From a checkpoint of a small transformer trained on Wikipedia.
Size: 8 layers, 2 heads of 64 (1 for keys and values), MLP 320 SwiGLU, vocabulary 8192.
Architecture: RMSNorm before each block, rotary positions, no biases in attention or MLP, tied embeddings, normalized queries and keys.
Training: a variant of Muon for these matrices, 144M tokens, 4398 steps.
Each number is 500 + 50 x the weight over its row's rms, rounded and kept within 0 to 999. Layers, rows and columns count from 0. Numbers have three digits each. The size before them is the row's rms in percent of the matrix's.

# layer 2 MLP gate, 320x128, rms 0.481, rows 122-136, columns 0-63
115:523485472543477482480489530545540495400512530468463478413477525435541527536483538503527615515533476553442552520430482430587412406506551478445447471528546422509621533491539464473507576449568438
106:501555635582538451471536464535444539519455460536425454546473526506409523475505445519496529483557460494484513468593478487520542463438472499408560524491506438517487488491478523408427462539516465
102:443545572493426474549463489497386515482432484479472431544462452494521443538544475463463489491512490443525413501537441453529530533543423508468488492532446518507496612520539510489534492580511502
107:461576490530410465473548465534479381493449440427522607577552501521456557532515562528535526534428528456530542433418485502422561542471567540509495525463517518475530479454566404544498606537504429
104:453539459442457506524487464501471507423521512522440502465498561610482434532496482544585417502495546444480461518492425490438419450503488632469449548468496575554511494507628517573574493535450501
110:493439474443521570543444499528496488514444509535446543474506537510506560552546584502512554532473460550451483480500485546437475469515483467549564496482571475546469554534576579436489497522600485
102:575521601531492508526450511397515441549510539502461519490543470542483514527357452548455390461524536445494519472449452543468437454428503581397520508539439463590496429491548531532474546479567486
105:536546501476542433450514462484495572430490550598533613477583523476581482469551512500474506537442460624548543538565510514477579452567469422506521461454402486461518466436406506528573452516449523
110:479579527446479477530558502495428528469497482540424481531512596476407553523503485525536470448501416454519537515462471476456433522411487513502472565530537497609608427584536539519436602420405538
105:482523542485487567569493534516555452549497458620422409464446433610546574480510467348498566449553477485543526521462421381434485464477571533442567419486519413464486485588456437557561535495599421
109:523451479502503473418536508522565481563521578373459508513522514489485467508543502470497513495526510485472458535514507460460527480598414454415517379465355467540471540443462560442498498464515543
096:449558549529458446504544508516488516460481539471435572541612463481516481512481486596467425445505607489521450461431496476467477478551475453482455464424559484631492543476603537426518570551460559
099:532472451458460460567482445598511476516476473502471558490582497517559569510521573545477481497470573534516485480466427584485486533581535501429504496475473464495488495409545485523537556531576427
107:469564546486489483538499494525515562487487422517535432368495478473516592473499627430445492465437476556359534479453493507530529427468479520522542490476499486455452528622440556517414488426543479
094:503467451485460441501410481524447517472491504567537493474469594457491546376482394499541566470515425505486505498446423474520491440473444566494531485482464503594437442506461553485561495542566514
# layer 2 MLP up, 320x128, rms 0.475, rows 122-135, columns 0-63
091:502540613465421514554527438586412550531570398466484544516464460548543498454537525543547546493540544451465638537507472594477531467482429542528450539496408546474555402443444458529521585545493442
095:482502632446442481534592547503492406475535473433512528536455514602468431500530458496516554562445617593365558516514494552489503493458522437472497485396445442541566591426513502529541478585516492
100:478548519482529582504552524383479514568548532484462574559516614550472548597538556568506597519406466508462528512484424545489465470467501472505579500499502517565556537593460541454423584495494456
101:539458531576555546487423539477617539445440461432523375486515561498498560528518532497564417462442392574509564509476473479489484504459441510551517526513572432489590431462427524532475477415550491
102:478427525459533447460453489541527523522518485556405493441555480501522523510448565554530404436548546522419462522544517478449427485492485541426480467555443525467524449505498522500493550544527462
111:443530545489549535459519513485517525474536571516459546507554557481471424499458576601571551515487627483475513488571532525572519568468467494391501441453343585461545535428538535444434532494499459
099:590552536426436532509540486487518512565531463571550433443530393540522547488471429548544340537579610514494536505558427439484594488500534529456506440489443600501476511514496566506501521590511462
102:544561560438501571486514517453546522497550501518471497523489634491489492557474501507437500517414527488506459537515458410525517504459497430540449432499377432583432371512484475514480511522497555
112:567557460629482463508508497496413500419546578466514570523527485523524498447453491494513520561527534518447566508449403486499635468548519540457492512529512473485448507442538409533533467457585436
101:480571471476491504559458507494505473556544494577484392430445428595572541462468482469423523477428451497587487533531415468560371560529540561509528519489489428499493508418520473484555535507592554
101:507475491511561429482535496514533415475472500387407515636540520387449469446567539531496546441464494509446432509452576520498520554525494464435553434471510462478544508452530603448542461457445507
094:482514505464437444504535600550540534470459541558397505556521514512491452559589468569517486563494488402475575483478510515521558515461533554555404520494572531454536496522427513442507545418438475
106:585570429479468458382494404484536552554561529439486400502455485533466539451476544526542537499520442436549517437469500535451483569443505577440451575433498491511486446462530369527542446542560450
111:535519439465448541527442468389526502522515588579465509439571510467509510524515498476574566562624546485555480519568517480518420593525493486505548509530469539516512530451501518476459507565556437
# layer 2 MLP down (transposed), 320x128, rms 0.545, rows 122-135, columns 0-63
106:429560473487558436416491605469475427521550520511530509561557486525497534508573452498507494504451611533500493549518427532477538537580541632555530475469575518507520528504465549544513541528493478
101:442543454454597522464426505485550514456449462517389441546446504525488471514470367521543464540457511546485561524577593577582471480488469400533467491508433502482536499468436518516435562475470511
103:461602575422550546445559507581514457414533537535487505505519519553583470582478541505510488413530517480444454514488512477423502518405561524461519483521546481512472538530510507439514417446484553
106:519440430488478488529443534487445499564435509490516474441434535496438364438480476568500598602492468491475497462485490421474449467438506457516488472583375448503489581517419512434526358494476477
098:427537535512431582558427481489526412486555422500539426541489542627487526494482544617505492520435520531583520407490493531515447438456544500427553472495485544471534535481580523612488539463492510
105:434572520470540504459404504401456546499431497499489518478570418582473489475436584512627573503484447513479496471475521498537482416549571452418496460502370536509497565499518523500472544413515475
101:494501492417437411483645503549412481575567476530492419537536556495507425489522570456435379580529461539518501531458493528502534538438501492481429491442432477536512530492501457490420556547531505
105:440563517434577569507476565567466518424492544486525506537514427436565537476491518399413520528510479572506525533505555457538558407452485460484511537494409530470478513446429591568560563579539563
111:596449473570526405508467559477476535516507568526582437452474521521380539492557580541545549586491477507508574494468530494545456445541561460488426428475529493447455559543513538573568496385521495
098:408508485607491463533499537488504464450531467468456528468304455447570472504472442501509535458470514564394470532508574570452460530461493550543508514517554468434511456450434481521480553576460529
109:443463472517490448483569568475588430487595499432427488458573547417449485492535371556600554455449469487507366548598488582505469518485557513460454523570471540545442593554505500523499514491477538
093:462433342476428501498500562438558570547493437552494487498401471547504510563479507542433578529565574512522500519459377514462517537476515486592524504462519580360513551420448534488401562547528506
098:456468500569497608483575449449435517501646432498547357490411494502583444459488520567491505521551575530540516495585522448580469610582480484439508458557463486428529453532511510420534406590461519
105:545506457525557484508477554457585380486611549572451461520498526570590629393538480490492493505491496446507532519522417476488399502534495475482520458546568455453474510445505452509592480531517459